{
  "d_model": 576,
  "d_mlp": 768,
  "positions": "rope",
  "parallel_block": false,
  "init_std_up": 0.0519,
  "init_out_by_depth": true,
  "optimizer": "muon_variant",
  "lr": 0.00914,
  "lr_mult_down": 1.5,
  "beta1": 0.9,
  "lr_head": 0.00672,
  "schedule": "wsd",
  "seq_len": 1024,
  "dataset": "wikipedia_en"
}
Each number is 500 + 50 x the weight over its row's rms, rounded and kept within 0 to 999. Layers, rows and columns count from 0. Numbers have three digits each. The size before them is the row's rms in percent of the matrix's.

# layer 5 attention key, 576x576, rms 0.0355, rows 0-191, columns 0-71
101:509471525440417513510513512439442507517406402537553494538520552514458574498588512510518468585522628505502498467491470574484463476479488534530467470500527560574495482421560468512445503526524484467512502588411492478448
108:448544581475512494530535522557581493599545506447504479647521513461509465475563414475537506491542390528420560518456481468412509509507543463619517506497420395397508460416420434553513571428393579403502514466414504550585
102:460441485512574558464538516445512573467430444455395505510516511443520467458521445436492526528501628465415463532466542441564429591574494493480523406543482470541518516441472512518432479604427512537528502475532458460530
104:558542557582501449460491463471441518454459538495452438512494520500398476487463440494512521453481456440570460415461582491490563434550468439533555521612567438451534470556415503497487488428420479461451504545527521449518
097:423439569521423596523490489512452447521543572504567556530447451510466477497542538442442487504410520537556462553511510518444489484471537540408546514438456447517456466486580511503447519454490517504454530535453451541514
092:468618493434506511493479528504550418532512507519568602511465541540559489460457489581526492506397579460445507509459462537509400476417606579478603627511484510517492499459604496535482438565513537474434466501537487427571
099:510452435406445558523611471443463549548482494497476516487488546454485495468539458473474515438502572533465549514489495466573478554558445487557511567551528482490456583440573428460504542494477457529544541514502555527497
099:442463465457461529530483551496459530530461559567420524492554523501508507557489473518459426489469496456416523553460462570557577505544473626511454560482548550519554542379539564575649493543458475493461499494520560482528
104:419470460350607534426429487608543480523491440501523453481584432574463488437474484499535430495471491533465488525637540554477515547377540461511467503501518495442462469559458425496502556441445491486406450528541532447519
110:446429467478490613529454473480532484563430534431584400538567424522518595581590505465516456522543596531477530436497536549513489529500491584448475557468544528432532537493531587465497518440472434482431530587493477466505
099:526533452619559491462450524509468518514451536560458468551478464529527427482504410547483526477570471511598485524468378518462436411503478494510537434512418474434462464561450500448556478507528505526518455483497428518539
100:517507412488523552515541483523478482588461394429536607472429551475486521437406498583614513487435502500506421423477564505473486508390501463513453474436465424524558558429579551442430546498457521577535479493503559470544
106:448430582516508469484463535427581486510478432609512538592528426564503548498595555479430484527475613501441506480547473529577475573514464558476476500485463541454508562591445522493483541487541503484554488469504463540557
095:479412418480452494557542537571537517491583524529568458540566540427506485610549413410434529487578505565510528499506504492440393439503433536446487479552347468527428532518471529507583524432457611516433508462396526516494
100:466504497425463510500448460577496493546549552548503505572514554538507469562563451352500509577494498606531545476462564552474460495443505516562463531465497571487498495545474454479519479533544457438584491505484513476553
098:522549565502500454559559537501519383555548512423441513417423503496496441452468502492523529401600452488511454493461551394523456450516519469484504510407528466556492512511418517470527527388548478493381445483614536471413
107:633603554554518493513490577581498401472491534485550486436491540447395506430521468538563441503496372408500544559439443488490463478554482532398604467515520434606553458512494414506432557501579389537464489577515570438495
102:511533518424526496488448523516406538489473522476456459570471476495486453522445555451465563456622471465470558463444456478507438433531552462416542527528575508540427555540484474525528499598473513489573482474485471488517
095:469474452499476528459602531464505495505484521538557499481567535495421475635512514476397541582531580426483519439454529455510570462463494565445357514428647478549499393450474535520478572510394524468570442416516447402365
104:463563483511446501552489459448535506508420554436427477468477582500516512527430447396460619450522504494507515539516525548462523449575409400484417419458511465546380528554536475475492583491432449459357400388503554532450
101:391520487564475474521488589571565532580484541487529590542506528546553523506469482509465595472527486425526457491599506469460473549465413490513554485569476377456507580516480547476548453456472485568462492502516459501631
099:451392416489457492487523472478522502529500523585520515466524594529456493582497471574458504513517586562453615532590482471508473555493398482543465462488499568447588524468391489481491534460456517460537542514438470451439
100:506460495410494581562487549454486469467589578561571452535507560492538491544481600473471555477631596549424488449447477496499537471486518539569423544483510554530492524433455484651511454555495443481599517502519506475435
111:554617500532511488560568413471432497467402511470461436429524472544483463561449525550521487525455602498448441530466434493389495533491457416439523443605401548569440528506495550552443570557535479565499522530599462440483
107:544577497496505561402466528497441448445518455588533432488601500488427501570543488469552430599495559459484521470489459459600485519467527519483401584472481466486513500456527501566541408578590602495537492563505482579482
102:484577571609518512442442530492485399422488605431544444421525498480455618561488432593487447469531465574604470529487501542416516502438542499467472431548453495475579444503477403490445495400523500494548545435529483491566
100:566563435479558525517512395465425559502625450471526494529376540393430474557465518561540490566426516463459516494471594424467612487539483464365548479493409582509402448478491503542511486494523541500522428443488409517498
104:590557518573504489377422560514507433429543497470471424503459507440599571482471491489562500434510504441492418495440466416480458426521504530472460488475590494481567527520436472489478468469443603524482462475532556502485
107:531559459556474545513563561584445525467475539537472538418469514530429567464389506541562441528580375424544492497572455495560445453520539440509423465524484531472472525495534400471503447570481560550511578499489495468432
100:504493470444555481481511470526488513469516483484563522523508438522452421436429518461513500429518520480556491413388520476503448471519511475414478470580445504507497556484492442601462473445516456480442590502497493459479
110:541538639462396514469589526494517581463538488526515506593466553425595480477466480540497548490494531511506446500530544469452484526517442544558491557463434534455570491448414464587516530542429498477445492413552518497458
108:468592531372543458489493623560503493509494503439535496468519490493510558531473530504544494523519427515549488417497400560444553546598457485515475500540454518511562439573516517606478466410481421527420459584596459538570
096:568521507499477412545396476504560543508514496575515552464457463479504515496506452523543519474426334470490534528541557593415466427426480430490466525574470479508570559532463501535483377423517385499467618551554575428519
099:506533574476565491348547528544521432511531497475572495510524449585489514533477545445480332485502552475484472524523506519510530522462483434469548491503626444500464391442543450501433549480448538500497509615487430481450
112:448473492412544508566492474498446467530593428506491466503589547349501501475515542465455512528577550527558445467556578545508414613522535438580490520511436555480443474474437533520468503547474512402502474479484433522523
104:426481557499529412447508522436563361447519509480417549531497569536447525408535511508532503433555422535529408540497436485459541495499557504489408494574440538532557472523454460497506542583536489460567522481474461562495
097:588487504481433549415502600485531475511524378418436547391452508583525513487465524447443575423614495445503470512407414489445515488433565541579486433472579547490509508508486519509462474581516494509540506478378416459398
111:443507413482483527440482515496606538451545463492523575466536537569483482487524427579402532469407539493435548538513514466500508537530541574470490496494439465429508533458475497512568451579605524463540564522476552486430
095:541553489545455465472504504537471450496444488491506554530508499539465475469449554566599586469503516570580559538554530576532472477410458545471588531590558491391630464536477438395489504468428452532551523489468449460464
092:490457400445473476432467513558517526486511538470498511520484473543413511403525523511421425388537564511525496540402462499457548524463533491483523423462582447514433481467445446418525539378513506412473484524512585507478
106:517409449556539571481488487480573511530586540604538554521445543627439502545535523424428441580518515457517575488484481507561534520396505478374363493516525411506540513426625456527573493522509446536540437520502431397513
102:632469624539517482515523495539495549549500446506446458502490463442466461485589492551537487570462512536512545544534410483512534479488520432524496483499485430530384531546494516532439444475551457543575514498467497459616
095:367541593489593402455410455483534474414468572532535498506537464484543513465591487543519433476551445411548473506476566542480452565485514540544463503484531405506546525584608424590468502596469491407461428478430496501592
111:501458536556600511517534477396485562556520470528600586595505491478503580430482478504436563488544465526571507507522618586499524499542544488437529513448614457480476488517540483536457445561548399467585489562445392437515
107:485609581477582529485481564486424519530537492478464476508437472506602408497495513487509437537506386478562450407466481501488434450457503473500497523496475498528510539467576432500522479529497468526496443397492489501638
101:434470471529452530525495495465519483477544611523464520559511524444620534557473494501498521548533507536540575553480519456631593559483414531575492502528486524479527515554528506469521430521446434493499526421490503468489
107:464522576544520417487522454461535474488508560517513459482546559497590465469460404490612541463531448533469509473493533448541543465399457427489467496474394485536476432460442515459514455510425492616519523578474473439536
106:458499547569578451491470458459479517436441420512514468489557488473530523410519459516482503526452548419574482414469523527529438503423468492451470537539407487529588509480501528470446546504508429564542513501536541501455
106:526526532521494446438442516555556543502421495526541548527548524518514516438460532529499510517527489501570425539541555554392514426476526524531517584435464437564574370446495464420437545526438478440456511424600564395522
104:442549530538568423505556528453554497412491476463432501516469464451470414382542543557519594560601455598471484545475541532520486461496460475532512472451553509550396408470437490558415415487471486467518521473464439548530
106:409509490459535516503474497367494499509441563477457433465594496448520521456461472602458505497540544545520465571421530525449441571526464522487456487490492519515447523576522452564569586549379422584483519477502436499599
100:518509458540496502555452496522450594489464511508620535559460564488475510493486531503398494487547490552518523483531538534503444548518464523500453419455430490493508596493547457494636476401487417438469490430509527495578
106:556484486513455502536486491558418507451585543550377533612538461430459462560581466550588507550434447483470449497443404467507531490441463509467531421488538518491552443504567512488519477504542600499479476526494491500576
101:455490410404425515631445545467468490448432605469479515377558515415496542550478553500549499557500523443467555493638425539524514491504568567528595545515494490453507451477594494495515441435513445469585465552394431502575
113:498501534529462552443502566498555450482368493514530572620521454507395440384503450610422452498476537524451497500581598604499522485511567433531568534563564477539493469391479526500484518569497420441426603555544574504493
110:459522508476544621450513533511414596516520597466598545476562515456461516536539495536516510529481578444418503496530577462473491615496382439493500501462578450595496487489574529507471515534436434483541511479445464473562
104:525541589494511468566511492515537571441484533522423428486454442592455500445545385551541592484468549445450454465347629430472555472430482517506584558530418501501522487549409502517506393508393432460513488483541539498464
106:591514460534476544591470401493474535471530477467426550491458585530500429483400457455540496430491419510562505555472417500486544401477455492370524408479447471514532538499504544410516579534477374508448578486580526464484
101:533381564523588484464480444579434407544507533572497420436568502558545478523413615549538556563556511479440544445476569415409573434577418488469593476592442481515548476530468551449473540551453508471375471599445479446460
104:544528474467444466505448493448510439464449406490466567577417418526526519498543582496537523534476497516554432383561383508476542459456492520549530492481460542515415464486546538543532456482497501476519476491524543491550
105:412558472488547462565470491452568541429593536514529425497461412440447573513500460455445565486505463519451535579566584515639530519428524523481555505462559530510520504528405545438539437408603553498570411445554496490469
103:487454555491535575572567459408411500429497495455466509531497485509528483591493509458525465464442475595500558481494479440464456492458492473564633442497470461558509585554540480517361432482500436435443493533536508538561
103:534438457456592429446482505414531507515450481582504591530577404527436467505467595565562497558493494505456482540564494529476466532468481596552550579505536473470532501428437495461515493424448560499524495516448479524507
104:381461553475514468526455526446522508502436455521463460501523491495497494432577429468562463486467574518496427489482581598466556502635537412440456535536472426572442409528601523475426527526560551469487514401532528411422
058:544481489521524515511469475456499524565519530494552530375438448452520406493518461639539540393467512459594572403491448413551516538464506529582509444418581603380537489466555459543491468483491407546408509496481591579554
087:473467518516436591454590483484453506432560486415540470508498504504502476393528505488497452483410465460486449480468546515391483492548452411474434547519438486494532512514588474543464585450516401496490473479488548518411
086:486431643553511566515497473510522372490483439459516508499505479583408552551473537499479563500472561465471525396540424493506442509490453497575502574468469568549495567566552537395446550503422420528431502590488456512397
090:607410556572528477530541494529463595474535547511521433496449490525514495495488549473492419480494593458590552498527565542404535477568483465474510452483384433523548441560529570464490500425392542391514540536581504531471
083:428528570444504515421430444470403430448548579535540507552487433502467574563571436437489414512408504476570507487522455518509622480452441570468503463577527475500497473521575483510551580522475560471508480527465473400578
087:508488534481496536470506541531575582437525484497574448513503481487539485492496515488520432525530561496522463495511573483421555463496465517535599600434429457496479485501478529477567527468506517494492453481533391560487
086:577478469439463556554520599509548435553447529555484546514479484449566389527463526588538491525525518488398458531514491502499524462614488532507476432479538491501578508614489495536474451419540505500413460448488469501409
080:530507512518511484501383529547481492489572544487488523347508518494436569581420579465531514450538504441553529463478493517501531499560474580479492515421479548546581522539551541522510505511528487620526442495479552513519
084:515481464499581445544477617541482464500561342532468493520460471502524412492503442482529498512546459456568565471400575412591561545450471501551529466505520488462447434475578489515510508524515490518577491464493499468426
082:521480436511534414519445449506530463504470436533454480574481464527444501510569496420554466492612528526489485534544469525515485410526557603436519501478542525528500497629491511533562514446541478492575416511503490491510
089:498428587549611522494512536564480592487567488460527517546516527555493526472504427516401541563555604531560513540514435557534456493520497564469503548606486477513432435541537500531584527506593515531472490505503528513590
083:518474589471494518483420566403554482417524574462474484426455466560486452504572456520513519460575618541509502449548443467486442475517544540374482536469489566501544549596520467459554455465513447534583454387503461524458
086:549417428536415471531488427465573493441503406462512577477578587356526439466573564489424469468539527449441507405423473412487440504456416583532569430463586502519448614440522490519571569462439526586569465532511556485460
083:484563537505495401531393522461373504585495441567485494564489451480558506525510538497545539445483534576584436499529545556458530484466429498373601524440672373458437556488441504473566568525494481525612521494501508517476
087:455464528516492528416499524495433469455541455553525425638484481471483490507497448543451506505501367501493477580476526492409574572476490440531354448474493475434433551503546476477478458512403573497492569463505530486460
085:444531547543622546487454417538555480604421539426460378439402470428463573559503465515466495532544506440420538466486511506679476413580477526441467525482594550509448557502513497500421456491463577510505487383523610448530
088:467511407469460525556489499529442446534535436551578579509409527520437526490509560417518551602555460489481528542538561544431449535489485549506563442444544444508420494518497496423548449465460468399454448546531492506552
086:499614443447436488524513522489501520428538521492435547394446482489438495419447588492463493503498542525550489440585466506509483543446468557404432527558487540433496474501573478458507536533474509542567539465449439476524
084:516396584534522531510475507502521508526496406476541585423498489526498583571545472535521543469492498492477451548567535597489436568506510455661507415456504491516498494478524485536448407524490582469481482462588559510479
090:474527479505454536391548485444537494586496538481501493451413467481385444463527451461447493478504482492574444514473526569543550526556449501508483480562448488440492466444513466471535418578521568471445589544492503461532
082:429435447499533461505523515471538455450455553591483460442524555561529494418461454397519567505426420471538504516485482514553397492475515439466510546585504450548609600469529537465480415516529562460463562439555376506523
084:566488565573453562405430525471515449425546443445422484536554571390403554481498531498438559483599429598484543425452449486472442517504454514524468522520514452615510576502496602475556458514447594449420514470514496628525
088:518434476573498465493501473450499409543519462642525455465450414443470580451529514573472485522436496467474519399424566415609518493498494460552470575424433470479535489559445566473445477488502544567408521556522474534486
088:471368484460553498459434583470524513572430423445418545519481453565479505456481519526591476578529470400552413567489516463416537396396496442460464443478475497514530579536594525582598453516522479467419505541579522496503
091:425453597506558482564424524508509528522577496473465539581498474401534558362484475497545452394465527526500455459460491448512451482599496482387529492467554482507568550539572418515527431512518484583492495564460554446510
084:566429569536517411529499430560468398543566523542519486456502576587634539549564440601485491460535469558506507530505402458462448522511517527552522483480564506490519386435533528502525481560458506526478526509459464514541
085:464508506585481480495480518495541551525522429423414538485433534508440510498551474550497513518536501444423457463537397479558500469557462573526558529471586519559451522534538397440478522473489524421514389520538534517497
091:356434476464420510567572426400481486456568436467561552476469489468521471490515522491383489511480468499479477435519582525580496477501511462499539512463514545513460473581411553550417475527564470535543445420493426449465
089:467515431462525523533530594518513421462439513456521478454455501491442537407452471502449485549555494488476499486520486599469501518590561534545639412495460603493504534412453441554460520515580504505507522460560515480511
093:364516499490551631490511537441454440473595510503509479488490403506589492590518441498513498527460591549553514449458394495453508463544542475517517505520500498441434582491479543477501480498547541495475493356527592427500
093:472507474537595535470585525515517492426518464551474519511503454367467455519469480480473459524505550507474411497512490465512561547409503564436422495526572595519512391504571404483493573422475504583589528409483488548597
090:469532542528503480527523469498553549457508452474458502536461471505603570487609585480552548454501384482598545567499519464511481510482539518501491538639517497465584541442456526507604498444480443479538520506514500497574
085:512526357457468401547467506476459541524459507548537496488541481417493566322541516428496462444606530529547439462527466597443476538510473579497474489609547465492465509384553398433400519540506534533469543440553572491504
093:525543545485459476522524457477519498473447572444505510416451482522548526508493502539472404572465502422425514473497476507438426492500501443525487466580480507522487471444522503490493404558528560414509486571529462516410
090:477519617459554499494392501496413470649490522507485471505631410539473549571573438557570539460461530441544421458404516503495459474550529550528500433471487552431506540508514439586542434524483534569472436502478517532540
086:425513521475452513569522551503595578442507472450517449425541423522464416477577533439494383546505524514460537431447570566450482499468499539430476484471485492505518451559449510416409390417502491454534509559608584494458
088:556463596455454512446448542566532439497573455485570579459561531491514555438503503466522466426496556497499483517538446483478508491514453447679488478555519430434586531453560519635566515535400553377436496463491531421510
089:473480438484540516449531537568553623587532542521499451507545493381429388442469472487533535515571418553505532583553454474563537483499526493505453456564460480575497465519530532573516554390492528491475476580567533534516
082:530409511541456465465550472589490439532442442585530563584549513520468475514604460490517412549557521555527471510577448401536486489476493537511557456439434454527463473443451529463561565488479521555480480411453469409455
084:499457520417586604463585492412590485435489495461554526605587476508450506439532491506555538544508468472475472538520467497572431498473511494452489615491565483503525488409519467431416529523568408488471494414545510533428
090:455444484402501500537542532579513505547548551511518456540509390499466519540523544492581445527588539441515531476512442553467486448516534474516563544379487487474439455467466451525462509522509543474424594467552606538472
085:595437459481385516569530484415561516506407543488510551437460501524525473485488513517496380514523540590575471499481569464519479539512526518441485564424483564448408450542530483431514604633566535430520494538525479486516
083:428463508555479549463522561499506447525431550481500474488480534409448475454486514479487478601487428527549509502514440496642415462460546557489587488488424499578530458456498571515466568554517555498457541485580425519533
092:559440496492559429464370525463394450510498494506472501452453466487569485490550462394533507454530524541489567431480528529482470419474482520491476471527486481504481398529483502457482400538489449526448552530513476547456
087:523493510477572413497523468452564516553514522564583474474454481466522516551441598568487485611560485551485461536536548539623505446476493502465483531577558579548557516519488493469501531587482470511479481499548485460436
084:529480544548411538475503478409476582424510506503444475477576474510571540483553433618516608500483508490557475515506417400552428497481527506523501504489467522551441486508525497495583467592474452622473513564436468636434
084:411529561539547472461476497460561482559528515497512470561530444420583579443459414544581473542545528471489449474469467471563506551500456496641480450545446545428437545552470560465574542550454456439491514514461531462499
089:443456552565512496507455480440520618481487651557448476506496480549437547539524541551539480518524442453484503421441473445447523413480554476479578610560493615532538603471395596506535426524588516603461495582396497564535
090:391455489553544414449453507455500454489523498534492508535482442546548558469501577475456427529484363560557503522579453447507445446482507400488452455618546418512531502505436481449438548550499483490507421507461528492474
085:548512620513513499511480524488487498501490470430502574521419498541462594521452514568510552488526544470520508503582436453585499513490552563418523495488407592432494467451486512510417524486491443435487539469461513479508
089:508446450457614522468474490465607629552570504507515531480481530535601506555441434530388460504467477485569524483487575572578573476509537472486487463518486579510500550516500464432453465556540556527460577507550453469521
095:567442513449526524364608419505539501461521450441500585472530466479492507509569495597567496490614376483439429519428525541512566524563493544465422506409522466504497520530463604473529408458561467551566516471430441537481
091:596506547487482533506506484461440499484539518492530453529593462485479451400463537563532504508519529560448460503465481502583610572533518490514467509476558389563515537513481531468533492515571519569422498537479408529576
089:481602526428578513547571498390449513486603508535507436433522469551446554533467481570465440601555612467590492513530459483530451438450491430473437445440364488496482572511477591524610393561531492489430520473539479454465
087:556490449531569398475480429578504522554554462524425530418459552418446529524466569462580530450421481498472490543620586490513429523504453372459483486590448531498451451516516526529448496494458469510448575545466449596491
087:430577493439493467484438473418531426407453540484565459569518503486500545584457451418421534533453482431506517457510510532536548485437477479507510528454475458515494554554431552486426528486565488460463493513550658492501
090:504579478493564555487466519574401463465531492457482495627514511484554544516438461564441546587557460455470476558490458506516426563557470465536485514538464522467553609526554464503436507506483471510522500434413523418562
090:482468500509486521487525484420558485501433372522482495471509408534488500554488534526508589526548511444563532470556509430616425528460458455568381461430523474557409567510457491527438409517577463414524542485550535514509
086:492502501520518580472546462587452536530553537443503517466505550389424509473415559438483515496505512490493503553503455566612467446492526561482567437390638449502468445477503580488503487546414560493506499540441471481465
089:530454564452500507523401582499660553495442519532540464559478478472457504543509503534417476523580519554395414513558517529535469443511561454489585484499501543446473420479444517565487356607542496534476486509520486487453
084:524523549494567422403499447517455501519457453584490445525480500476450521479482401436489566514440486484577500497551435460494548485477534483507531479482451530477471471415444521468563507540503542535525539460393456559495
087:578557480454485495454540500428559456503507537527426549463606460504602488614579494604495514416482544534578521471501602504490510469483459437505499536526487470534557430514481502477466462485502423522446482477517511460449
087:520526501466551406523567570505513512399447415555466408498501586537467534511520431521561513536563459560610556479617519536559467544520504443475520389527555504546459482532523514568532576482444501493464505487517459456496
090:585567547535437409478474546527485495550452544500503486489569551546528432518485526505492475567465457475496464541520632425593618382514499444573571526430556495579495604401489634555543416530480476527499493508519598554539
099:531382389532520478523414514463453549574376446528523556499509550543458480497520452492554517507505483469576494537537533457399517446469456551525453523444484450521462614575507579504454481554538510481542504479543505482485
110:463442535468499495576465437547495593493479477439507561537466575562522525456534500402553526458478545503555511518480514449494544415538510469544540525455577504574435414466516475512480528549494443627506476492469562478508
097:444533580422533507522456541457552511573607549505496506447512460516520436485492482472471534389503671465488421440466461573560526542454496495541465491428549515465433503476530419461492457547397535435514428525454472568454
097:537528494515428436501514515518432509526515548471562446387536431559475467492586559524561499445510502545500508483460535453539431521542569521410500495511536430514504515521455453558431496508591539545449451544454468511539
096:483454467530472483597450428382481471505423491424514565490521461524490457495493422496548466439442531425551553498548651455566470486489464431470517531446500547462517534488568511510485490496443496480460527488483554537486
094:449437489458477465430484455502562522572590532564558437416564460605480435491494496441470514495473586534441434536514560503505486523476442498473472439481500436389505530414490559564478465441528565519571460585480556438603
098:458578463575593514612517514468540552640474487485492540463570435380521597578494481510462564547432439472522499538483562542388313559415507572501501515439507520547482514466485579621506464533509521500450539440400432543606
105:531502427498581550506499575453476553515510586461429541522536471504490563497542466547417558498402457542476440406483530375489457490517476502494488485522497498577444524482377546532514478460535465507503443609541498418552
104:401552579506491546540511497417497496510465507476494567498478486442555476519418342536433490453514355529475468509561447539493408562496522580438450578517431418552586563506497476552472517565548513497543520546576471460612
097:496498408462464542494598555462545613454466500525455514561564384569448474454495453422509456448496646447527536498489522529501550382528517550499397530525584453498563438557577479504473542557465460516429469401537499467560
096:548446552481421462527498545485564441539502486543444629517597406455573544456491516452458442502429488488409481442502393525512542473402531497499506545528466489587539506554403479514532552607464525431440501420500468389551
102:539464526543476524451502490450435597537414400516605481540540507581479469415480478555481484572557486513519581395517496476503575539483514479461516495420472453501582496425432514483512586544561525483519542446517516525516
103:511563515508475533503517449455437466507547501472501411498492402476463517588429565464581558582460512536496457529415453473497493482567524493502398574445513434478485507475563491571567511505402547556493481564567498487506
106:575499370480489526495477439505492555482503516549542520527551488434496382437482500548483486560425533551530411522466568559545447589420493444514452471578536467593492557478450554454514531482441579448508608444551447455467
093:435510455445520479590449446450560503536498449436424530576523423521439463518449473577483522414539506434404550515427494490546499569482593504527497534481516534526542476543580496552410566471555569571427449524564518502498
094:459563503656485498559555516526516454589556538530463488464568500539497465511505508491411448569524542426540576478522562539450497521580517462494509372466540610472498483534555491506491541430522570507559451507487617570557
102:531507446451482471509477483497467502462535452499435502524501533456576473516564506474442484529468453491525550492557425492514438510475431464487487451499545551413526494480475552499493546470466462459584514522517440497480
100:524359513452510515527529548426549542508500541534450513569492449502514565503502507525586447471500446501453568409490564459436608489511600534538442587375504437379470464516437505479513490490459485511551554520413523506501
102:533382528526639529444479470534351503592515585485540492480544510548389428430547507532571453564574511528646569460498414528579483466487572499435517497524527462474591483574497440439352426403558468442581554523547464526454
096:619504531434467522515407468542503564505525560469508465437515519531485488571516458500454510506379481556535503442628466452464507537597538464466487458413513402558454598504486463572532418549532469520487605612489571535488
107:547536548443367555485569602423491460495464479474509439577457445411445504515468511557479406558487491448514491532490598495524610443505487519416478464505548528571462486556503485456549451467392576499532558519485543550529
102:537492473582582546421576414532547458552510533519540465536591551604518448567543474380491472472466439536483451521506473557469511535499486474499489580531552455552505552572470547456459467395529563488543476533574482464446
103:501437458487514580475504483412526450580486475500489567463536490444598453507517461422530465565442495539457469495475500458509431480501497610570553554479435523548474501460345476493505457495492526459606525477454540475509
099:458494547416446488436568532509519504477565471453515448564412505588515546460496516504532526535469423557470562495488503517483574449489426474527442508592495478547549508576518593481397553448532469561439457505509475474406
102:563461557470556476506545504476394621512489498456466456397500534509436459401508530548497411557497431403503538433398524429510489519579452539415534475489529553420440579453561547496441450511491482387458450436465576538554
109:439553519585519490557522425565544519437548419587478478594599556375534522495479442404539450410462479526456446538503488494451410511502531555585442539485545562663526524495564420452574425551539566539509497386512537434412
109:557536498464484540517537507604487506491368576417433571414406526362464489512472529406498446543541463523539522490517483542429524553527584487479530498474444530476458475443478540518573493478410547549572467494506499506439
109:464491487513461541599441490521582503491549472464496532547590514626513393572497510460412489511450499520478482548524518505469474456492462511461468558564508383481442540494492467584470553528504444459589458499525552504517
101:490519488502499448512597494389551514563468452528457466550571426489570538514503453454486603570482511523429486467466511471428494500441501483444519433619531557596474485435450599468506501463515586502496491551450492440475
099:494518465499522542511589477488494502461511410437503561526380540502549561475479467545490542524557473458460566454538549555534546414503506451367506545491504431549462530579507546445566464410487494553522528557475494458582
100:556482505467601471468505498491478492493462473518511553423512465509452461420552476482464547549585477479477382476555460508448504470524450437450424570510494573377501516497477462520472526588440506465489545485472581418439
099:512435410427513434537483476494541494482470539528483491478570476509550485429399471516541512487476531475556602616523521506428571489481433499608503484394442393515442615506510575519439452533410523522489483563509530471485
108:462485488539550486463513552422495473537573608509502423413502551580592512484501505416514523493494441471459463509497425544446448449434415457509459552572456479481448479466513597433502560519583522517538503494478426424601
100:443502429545394449524475567462420495530521547548492548490523474589477485524459425546432443572520502486566456483430554465579532489478483394509443515441478515513584527454529626493553569523446606519563600567466570481445
104:564561542471432520533541483520448521479529530480476528431528482477528419451506520485551431483419450468476427492408460524531459474464574488536489495559485469444625500422603478466477535549539547467571434509482505486439
101:477509389586459547455486481454586448493496545503536552504577528513575501530571563455520445537496415543609558514462429515513532539519509640479577524517452424490472460512501446501466508546599585501547506516563599390545
100:498511372477382476476536528541490431503499510566652536507523520475551498525481505412491548511619516530451477565533558547433438528408441532521550540439531544505423471587473525491466475543505483516529471450455484482471
109:511378495480516519474527525638509472459504480491569476493561500533539534539438451524512522424531477513488466535493483469512521569551560501493531576404508463564537513481469509539495504487447531527446522444448490567428
101:644452438518574518417537507553497474433458576454456445528565520473552434542496589511487596547499477492428610575633528489411516421516443515450610449470541468497613454515493607464564557551475411531547538452487505486464
106:503396468452547560536533509577509530543544510463500532466508569440436435416423503479438456624454584530560521512524453519580501479474397477527460468512502563513537582355564524490515509461571450600455549438476460464607
099:634500417527458470402493414414432435533472464493486405516508544558458524531550429537455478397468573481396485421474500512462510521560554587509510522527520550441521495546494493489530515522518540507461558434512480507533
098:523562450526400547545508470441460470454500457539487447627433437561447546538469486516486537511596525487556435480524448487493553527460475559449519424469463433492436469467429513573536531572478453510402495465470494502446
104:510477342526444573467479454433547492522559412481454567417506492395552522528533492502536590500492433447436461454536519453413488442492517460454567548559484511606455505474498533561501497468484448602507518368536436471498
100:480476497469487485520457453571483527423424520470534505490434521450474470500450551439520470529450533414521434623503485525522547441465451503432469472527546473552519528530480511484494544521395595451533553423520489453615
099:571529612561493559491433492542515490453524573483458541547619537488513460451499442403463454530488511461455502606436448464495510485461549470564425485492519595463551482476415443514509421614576512494523393492470476511476
103:522393500437588542502433446418563498513464630480512531548469451509593529562487426579531543502398470512460533451576515517548569509536520526480489528453507553443460532450408480506456510525503478561507583464565607492370
104:608554446643455581521548476544504420497452534500389523508488504480465461555494567576506511548536425469485526487504504539578482464530497438530547508496508407510502581464495406447485497509474499503465554520532554481471
103:436534444479543567422580432485460497562419444540417506424483462508528473544439461439549472541520491441361479496505484503534550515458483533453445464410523447540513535575474458538515510519563468531513476425506492547487
102:518491509492489394507543529572565560511521514491565521502401547610516619571517537500406479523493413515521491494515405503458567446460442560476570502612550473530512581577496462484462566482574469548484535529479516551438
105:477485472502478491637486523400552470544413467558511569539469528494533574539458440562547487488476537451672465492463552517486562457459491390519407546406528508493488547489548571504537499435564539584557405530605460525507
103:436482460470530534563598528565481484417536504497400526549459436587493497451485499532490420481472498391444478555425566519553524524574560464481506491535551546510531576595483472557585416460471528430494510401500465480528
106:499485556533435372517468539569551501489499464481499491581395433496530470486554457532473547493496536459578443522405579600595516560532550542429508400542633491478426439482580583606532485510445444542529528467397504506522
108:498388457441511508555471498500536482441468509506571466411441515539597551487504506552469531442463519593607507587505468482449459482485534564510552468456463514502547527441460551502458526510426491612604526458591507405449
111:571486412477547541408499510519539583536499553463518448420525507471586502505474540596388541455468500530608448499441523475457455451517519574379502496533499431432478469507521429511521461497573469368483585545557455522519
108:535486498415578492431477513473427436452532425496529425462431547501484482527501489594505473609520427515519461531603541555509475540492464416572510488575454443589503432510488528443543490416449448518485433452488551447489
101:433472464453493525446435488489499464530524434480465568577550507500530548403483563514522529424464530468535540494538423514481455575456545690435469489593443488497501458457429563513591523487491467467455516507487472582511
106:421538467489383418546551478556445524491542509477491613475417473501441483454604568540517442583485582430508491443543530524493520552516524497485491393465626558431526474491488491470487515425579441490547485547520533486397
104:495483571524458464570501461475554471460515442525494506530546536559586575546600551428503521415553491514580489499525515572481474501536438389470457471570476524520449534537514634548560567632518534559572535513513500486545
107:529521519476458442472439489487589512452469437488468411502454513437462452547363546435508569546487467498574498452460449584496407420466482498482513474617484540495486447446604576414540429479520508488472381431583479435477
098:463503533579478507549581439472470608461525545508480469525589468483487527490488432431489635468501460529541440478406428464470551519428607445559527504432467574466522517540360489473532475592441515467378554541468478406514
106:519543528428517554592425461464455562489475507421623543478472547485482488574425500490520572466443495481575407578558634490429562436478553436457421587437493466528448515481532506559582482498496503468610380507532509506552
104:522477475543524565512561448558437521524472612469513453491564484429426511489473471596523421453456507425632498533407541530508541567543579438443438463563533531480503559459525484463471523561528501510521595553567431512455
105:532466465486518606541632494503565528454416545461532444532575453550441509602433514404542525565415493535401487450439422552521461497460414516447473452492579511532471541517418540471451440482549453553461509464474576508494
101:551572510512428468504514379510459415608475561409518534527396543512398551462479566534459394496514491476526426463518479535472530481435485430442536624592454448448501536503411458497583468513473502512504481601422598396586